Weights of a small GPT-style language model, trained from scratch on English Wikipedia: 3967 steps.
Each number is 500 + 25 x the weight over its row's rms, rounded and kept within 0 to 999. Layers, rows and columns count from 0. Numbers have three digits each. The size before them is the row's rms in percent of the matrix's.

# layer 9 attention key, 96x64, rms 0.153, rows 0-95, columns 0-63
084:455516496520489567532514471493492473509502463484460460526463505511493510477490434494452507513510487494495499505464530485523489495469510485484487484451529463475484503476464524521480524512503512
083:479504508507509558513496484507505486522511463502435465515469529495493523443495491497471483522504502468457503497497497476534537460467519498497483456438519475471500519469485524516487488515498479
085:502497482500511472506482482506441477467467512492542478470492487521510467528463477465503491508499463542532516518530468534489497531498506468459502534575479486511500478515519496496513517478478468
091:443490507531486585540514492466537481485523511498457467508479528488494542458511470477454518522498492498497548475504464487506504495462515479481495502512523513521506491484489486508514481492503477
074:551480504466503437475528485528456519508493502518561535469501465487534528533514537497566520479510495496491481503506498533502498516504525524502498545461497503528506475505526504491506514503491496
043:516502436509502472519495494459473489522458494487491493506501475524532479526487503476496489519502486463487450483534506458502475503455476506522511539457474467503501517487513496481459573508505499
079:543493489498521432495532498490499510514472532516532500499506457485513466508499547476525468527486481476508445505531518496510470518492485533541537539466507474505493517520533498478476537505472501
092:470537518495516548544524508423498504495475471493464482546484488503502488466527495445453485504496483458494478491501490452507510484494494473495507476532501499482461531514482508495487528480486490
082:525464427503461462502535493544509495510530539491484469498462466510498490496475488501510508534471479499522494521458499502505443511515477503494470481451521525480515461487515474520479502483484501
091:499520534485466484465493493533470496497504479512464476488494518519507528467476496550469521528539485513493490504434477525549537452464508494496524480487553508489526500488512478494537475504499482
083:513489518485507543476474509503493516529482467516415506515513509520545559459524490481512451509550521511487509488471476501495488475462478494492491466481500499488460502487489494485530475526484494
135:531475491485493446481506474560496512514546512504486507473474543493465458507496543555542528520510487502510491520506510510479513468549501529508487498480527498533488480494548519487493533519495488
113:486496459503485514473505493556532484499534525509456484492521508471499525466492528531465534519480496538492520519436518533541489487518499503504495476483519510480527455501533478481492499531496449
115:471475495516495482518495537542478522523511505525512519493507454509450511483507514477507558512472500454480513489448474475536466517496492516503478481472499461503519451481491482479516543542502478
118:488472505470500482529526549537554527497528499507484501479507542503535518451524524494508492486506507459469481488497472474513484496539529523509523472471518524560488522475544525506496465488488504
115:478476469553510539497513500534514471517485491521487521489501561496456477506469495509495529429473493497498486475485528449492482537511475523498484542534468485493497526544493524497498514491508490
100:467493523506511501482481508507470458525454476484491535527499487509479480469546528474530510489477477520510510453510509478557500479541527523469528514533468505467500491512462509496478506458480462
114:510511476494503486472538545470501449431515474477506498536551506468475490523509551499491468507492506490462487483486505493555478495487456493452479496528481486475504515489494491484519482500510520
127:558489496491522466503499492508520463505505481494472562509482490499495484502542568527527476494495496455514500501515528485515477522517519458552529520473518495475516525511518526508452475477509516
140:473461505483481428497480470547495507498531524499521530438495539504482450537458520525487493465438509512482489495535494488501496498537511490487478501536509485495501487486493495510510475498493480
116:476492468528489527492513516458469496490538465516491446540484483510486537485502546476491502518518467497486508525448478511513537499461500530477492466488481464490524500499473482531509511508563478
089:463486472510483483518501531433537498467495459524494535505513517457496491504536499509482517477455541478469448493477477452519475490487552547485504494522507513515497496504487493488476476496511498
095:535532484508498502506465496540491518525512495489528531524491499456463452461506502513517540510462501457499471506516454481480497502514490478499472538474492456506486471521506479466431483499517513
104:525475506481511441487487497542474448473523510502492509482500500492500479470498473530520501506431502511461496520512475557542485491502483527536459495478522481510541516465502515505468479526498488
111:505484530528485485486543552465455496484493511484491521474446496504542497496508457496525490518500536466503496494539410480507509487501515505492479488494496500473471473460516508485503482535500500
133:503510516493488489514499537528532524455487549492488498489498496514485462547484545537462525488464547522548495487543514475461527478519497542505503517501466543511501517504529499528492502530509495
097:455508509509468437526479531439506465501530483497530496512494504487513505555496512483487498485490498505536522511498512517487482520503501511462482481515512539470527457513508468548467514555505486
099:484504485488490499465487531537458527500502545506518432492481503514517512489525472481492494557473491511540490481480480508467509483476496477482496520548533523513506517470474457524454524465501515
107:492505463517481471489490434486486474478465525490499510480470524490515482520513527527530512511567473513508538528494538522497512482518498523494537488534515500464460450453476499493474499489493517
106:486512513482521529461489549510478536483466493508472493455542466484496482453516483491469508489512512513521452516514480517487522523524509471514489460529436545509508493499519476516505489528515461
111:537457473499496471501496461537486508512546494468506494542505530500489474478511557538481489482486500508503487523517508524485534507505469501517472556495476477554459510488494498546490505529536495
097:489453508503491454509471540482552515468477531490539503492560519504520465487475481484475518504441507470500494498490510493527538531516443508483518483496489543517527498507503484527493481516503479
085:530464534476518450511478557493537526443521502539513519535503487473478504523499487494520465470459526498468495483509510509509463547488486512486478530500500487522474482522466476477479520473510494
107:561463449519512468549528481474550457520490539510512532461512532474457517499504505503506511477488497512504539484501509518493477496483484513510528474562478514478475518482509502491492495486502476
110:569455475494502459530471511477525506489507532541549490507499480498492502506513510465513512510452546528473539502509526534526479517513516518498497514545478513548509479517482513529477506495490478
087:523459486507477468512500493440519469531485532527520508463525548438469506483531485516515512481476548482490497477480470481493475484495512502489523481557491535492488521487494484469517508510515470
094:513455498507469427477477507451495515519489524531541496472537502458516515491531505468520518476452536522473490485478479518541479536510531508506494499519492546509509483492484502509493514482528477
099:437539522516492542496513491503459504498501497464447532483484510510527483513478492531462506466541475506507465505509462452472516485477474469487504499494487479454498513484522498457540510501504524
073:545485446498525460487478481501539476498483539531577470489482494477479502495510491469551475536487520489501516521515543518490485494535512519513522488486488507538496539512506486533496483506508475
111:522451492503462422489489514449530516498496523533560489475544482463516499498525497454532503496450549509495492492496493518521466516522519516512488496515490534497502479500499503520483499496501479
074:504522497491545560497512495540472467494489512463458491532463522519435518476507486543483503502559454478502500532476513496473537489476497496501521498472505472496491533523500486477509485509497506
100:519474481509478441481497512452535525504480541527564502462515476459520478501526493433545492502479529518492492492487491503496474505541506514498500485517487512500506495489530495551487487506465485
119:502450471500478433506501527473542506509491531522541505452517483495486459517495516481538508510458522511505527479519525526498438529533511524490506499520504532507510470461536512504484507505487506
104:446484532505517535498501524518513517474528442478460523496490534523540572486471499516453526492511494493507506469473455489511524479456472495513493480516515497495483500494453502509510485503489481
085:455538539490455488482474527495537537497485424495535530499492500499564505525515507501500522500506516492518549468520507517503475486507495502516492505533505517464473457499474505513489483507455502
116:469490537468502523488490480482536472487476489502512507528519524504485542503498515508500503501537525499547564481528484522523474480501512522489516515514539501462509484545412477500473501511502481
103:511478471507497505525505455501494495519515550501476528463498527491445470501470498541493483483501503485469467525482465482485504512515461486470487517485458481492529511534567497460535503484524472
100:435484551489439502497497502488509515496507505496496537506512500512514510525485541479496513508472505531531519463535432501499480474467510503510502482526502512481455448486486469458512495515470495
100:491502476508522515509553484451487453490462477501537538541545502461499478497542492503555461497536478460511531505508499517501445500526499491537512506492514498503528516477498485477488502507525510
084:498491522482565501482507526507480478537496531464493497472521493525496459491482483517518482488519515471509499488482526535472465514488490500430536441498518511498489542451536500476480508485487480
091:490522533463475515500481532490484577530464502503507464519524504518478508472539478497492518545490474526516465502521508498503505531486521498497527511438518549522504502530513454488484490530515506
098:466508518494532482529478511502539484490473570511480479491531511507545518513484516543488476501511538509518520509484566492487525470472528509480511491532462493497498515513517505491491500575485488
099:491514509498483519541494532459540484495492497523555466495548554513495538530488509466473487492501511493477495507517530504486512519493468522452455483467457499510471523530490449502508501527490508
089:498509501516497533531518503513459502481438534509499507491532502510484480532477487524515475433457488568514464487496502461507493519475532507493516496498444517536492484488504517490521524536502513
087:517500519467540487475490504496514517482488543504505501503525508512507457496513529499483500502542521471522511464566517536492473489464497488486450538453525465506520475526464474467470472480486520
092:478513507486531503511483492520476527475476485528465514523525507496501493488445491512538513560510495482482473495433501450533503512501519500460476465503485519451504446469520492484524506508491476
078:459534511498547468501490518479462513499477526537526529492488527501542522505517483518443469467508496529519538492488507491468535484455492517485471482508492465502493466512466499471459517483465518
074:520483448523525540497527469474480451533474469506522502525521455488451498495559512462525499509504462499456497499469478524504450513497480536504510496493521517506520516478490496514491522482492469
086:524507414532513529508506451472501445519482489485526466519506497506483455536496526528515501526510493521463502539473522513509466509528510523516482513513490488523532519458495515538497510498507504
088:480485521492528497466502509496475446552490520531519466494511503521521483443507494493516546527535510520509520481484520488522492502489522490518520439508530531479528445473464502487510522533492478
110:489485475508528488519495510458557460508490452535496473535520535489497529509481517529487467517461504463476518503459533507505540500462492501529488467476490495497462531495454497483535473499513495
103:510536519485474514501484500492442565482470512499468511502490464478492475517562481523489460510487515506509452521492491489493503478482488505437489506523499475486523453512521544519514503504498536
089:466487533496536479507520516514541548502540506485499520471491501544519541517481538469451534504476535493540478456526483493480520496470509524530512504457519526531471516522500482515486494524497502
099:500492464513533492543512474461540449496478468495495471515510508486497522506550567500506455505516487482491502478458538528515496516482498503493506480498492489511477559463460525510489481514481527
052:498492468460482437500507504490524521484465550526487471505526500498507525515438475504489519468493493459496513524534513501511529545516531488461493509502484544518474505552485472482531479503502484
102:521476491483515423500505469494476500512456547493507517476522466509479494573469523529512475510515472537499522508528515490497498507468473504480483540505467519519500471529512523510514532483521525
093:468467486510513526493518482564465510457552493540490534515445500509531469496488502519485493479469494468496494517520467502469532465511516472522477500468480513486504536454502515473513474515493514
112:543490489468525467517475482541526495505503451534525481507507486486490483466540478484516495526529498474495480517452509498513473514526443487513489496500523431502516500501514516494467483439488495
073:473518507500480516534518510425520516542481540497500494434495512473491473473521478536468491539485506478483482559478536507531495522501529471485499464504495489494503481517515483473502507529472504
115:483509550516490552503516475415524485499464477454446472528539516498487512465508494489469510482542512540499498478484448495523489510497518507494484505537497503526495507493487507474507495495496504
100:504535512510526506530498494440501463488452469474469494535551480537507495540545477502481497509528514546518525532491489517560495502476478517525493518510466499548488503483495492517498482503511489
125:510485442508483463487477500521474518484509526559571506483469508507506498543479511503535507506446503475495515498558534517447510510492552498510497497462482509488510495505511522492486506504488511
095:551530471511473490538502520497458479471468543523540492483524488505498506554499494532546477507489468471528527525498553543505520528514538505521512489481495506470519525499491504535488513519512507
132:550464508498475477472488512551482523515529509544516491491495500450497509489471547512545499511471498485432473479519550512470492481523535507500492486471508539518489512504533494475486489481498488
160:466542518511552529522487493481516473524499455441476514516530457523528506504511474525452508519537513519531514507460476487529494496491481488481510509517518436502515489496482524520510511538486509
094:483531488523487501536488484491501484436445525475485510516522513531499475564487478504474480494532509535564532492491486488479525516481512513513508526528525499490491490508472492507496534548530531
127:487478487523458504489495487466459493481467511493513447505487530538501451509506472484474489545510462558499494512530503489484527515481494499543513507529501533497501563511472480538502514472522511
106:493462506501501523526512480547489483488541454570524503502496489470527517459479464475497491474420470517461473494496509503516534513496473501497500490523477483460514487534498477507523497502499497
098:524517531480472455470480511476445495506509495463510524503486514464498524501520472524516483528503485486504532468560515468474501479456486511529474499507520501501538452455472509532488503495536476
113:496470499523531522528503507486492531461495502505489516492504521512512482450489442519498547527476507460509498516489451458461537534537501471476473469508510506518507455478504514486487557499494475
080:506513530456489481510513473513501532474498504502479470513488515544498466530448493462468509471478540498467505508511512493528472530445490473520491528520469502524491472507494527506557492520519448
092:499495471555517529485518521513501513470545470481476475504513462524515499506452506527432511502474523493498474494479479502510470524509529515476501503484539523535470528480497446485503497521528542
098:483473464501525522504488475565506517459541499499496499504504500520500486467439457519477505468462507495485488495501448458497511508483487492537498463422508503497479508513486488475521498502520497
093:506505511482491501525509557524508535478486445507501517549484509491526493469477479490490501478451527456456508501501499496498503510503511485466534480556541505432496475498506503497505459523475512
094:512482518497511451537520554484489498498427519520511486470535497524506462462542503480527483502482525523558523525488515526523481523493461528485518493524465527489490505491512499508462521504511503
086:503528504531483513489512545497419538505492494476516511483491475516504477488491485458490529484468539485507492499526465461525507506471555511537524472499490489467494458482478528499539472498483488
093:494493484488546501444468484509518498520450470484506500472540504494532528450506504495533521496523494486500531478464497507492469528567464479486557490532511482504488518497497476475486514469485486
095:516485470513491496509503464551461541480538516500506473521450503523506537514452476477484543465487511498478507521522482502510508517436491458515490526446502474511507485509484502509541531507497498
088:484480521523497523513512548462506526493464514503468486493527497505503513454535484498491494507483503489482478511462454487503504531508484501484464502514438532499520535466476529468437484554514491
097:459501431518501530515484485485475491479517499558527507500509506465531542467525452472483521479497467485457485527478489512502506498507494489525502457506533451470518530497490526505526471510495501
089:494527519504507498526504501466466469524471544478484470455517486469475495493524543532525480515507513500486459552476506508493514536525476520443498462453457466495514477504506495494518474489514494
095:511495545505522534468521503481475449495503426483489522441548497459507514515484484524472479492476530501472466499512500479489521513528502525491509440509486522477482475536504488494494517496511517
100:480511482500503526461483512522540521482552477501488468562474496483513508514501515533492528500505507464495511498493482534499481493498543472502515542491573507468509547512520455501481472511479525
084:536512504458482550499497487477523474505465495510439534485528510484438511472505501507528504487526492517495456547468523470499519533546527508480508479461486503519495488521517485495498536476514487
105:532496512448506455557453518548486501463508504519499517518533495500490458458489462495521472488490514452521491497488494479490485520510454510524508510465501488494494508527511456503513458505499457
106:471507508491440517512485543489547516512491579496470501467492510526494494524502449475523538513505528498524486517473506512493530481512532520472482493471508533467533463522477488503508520511501472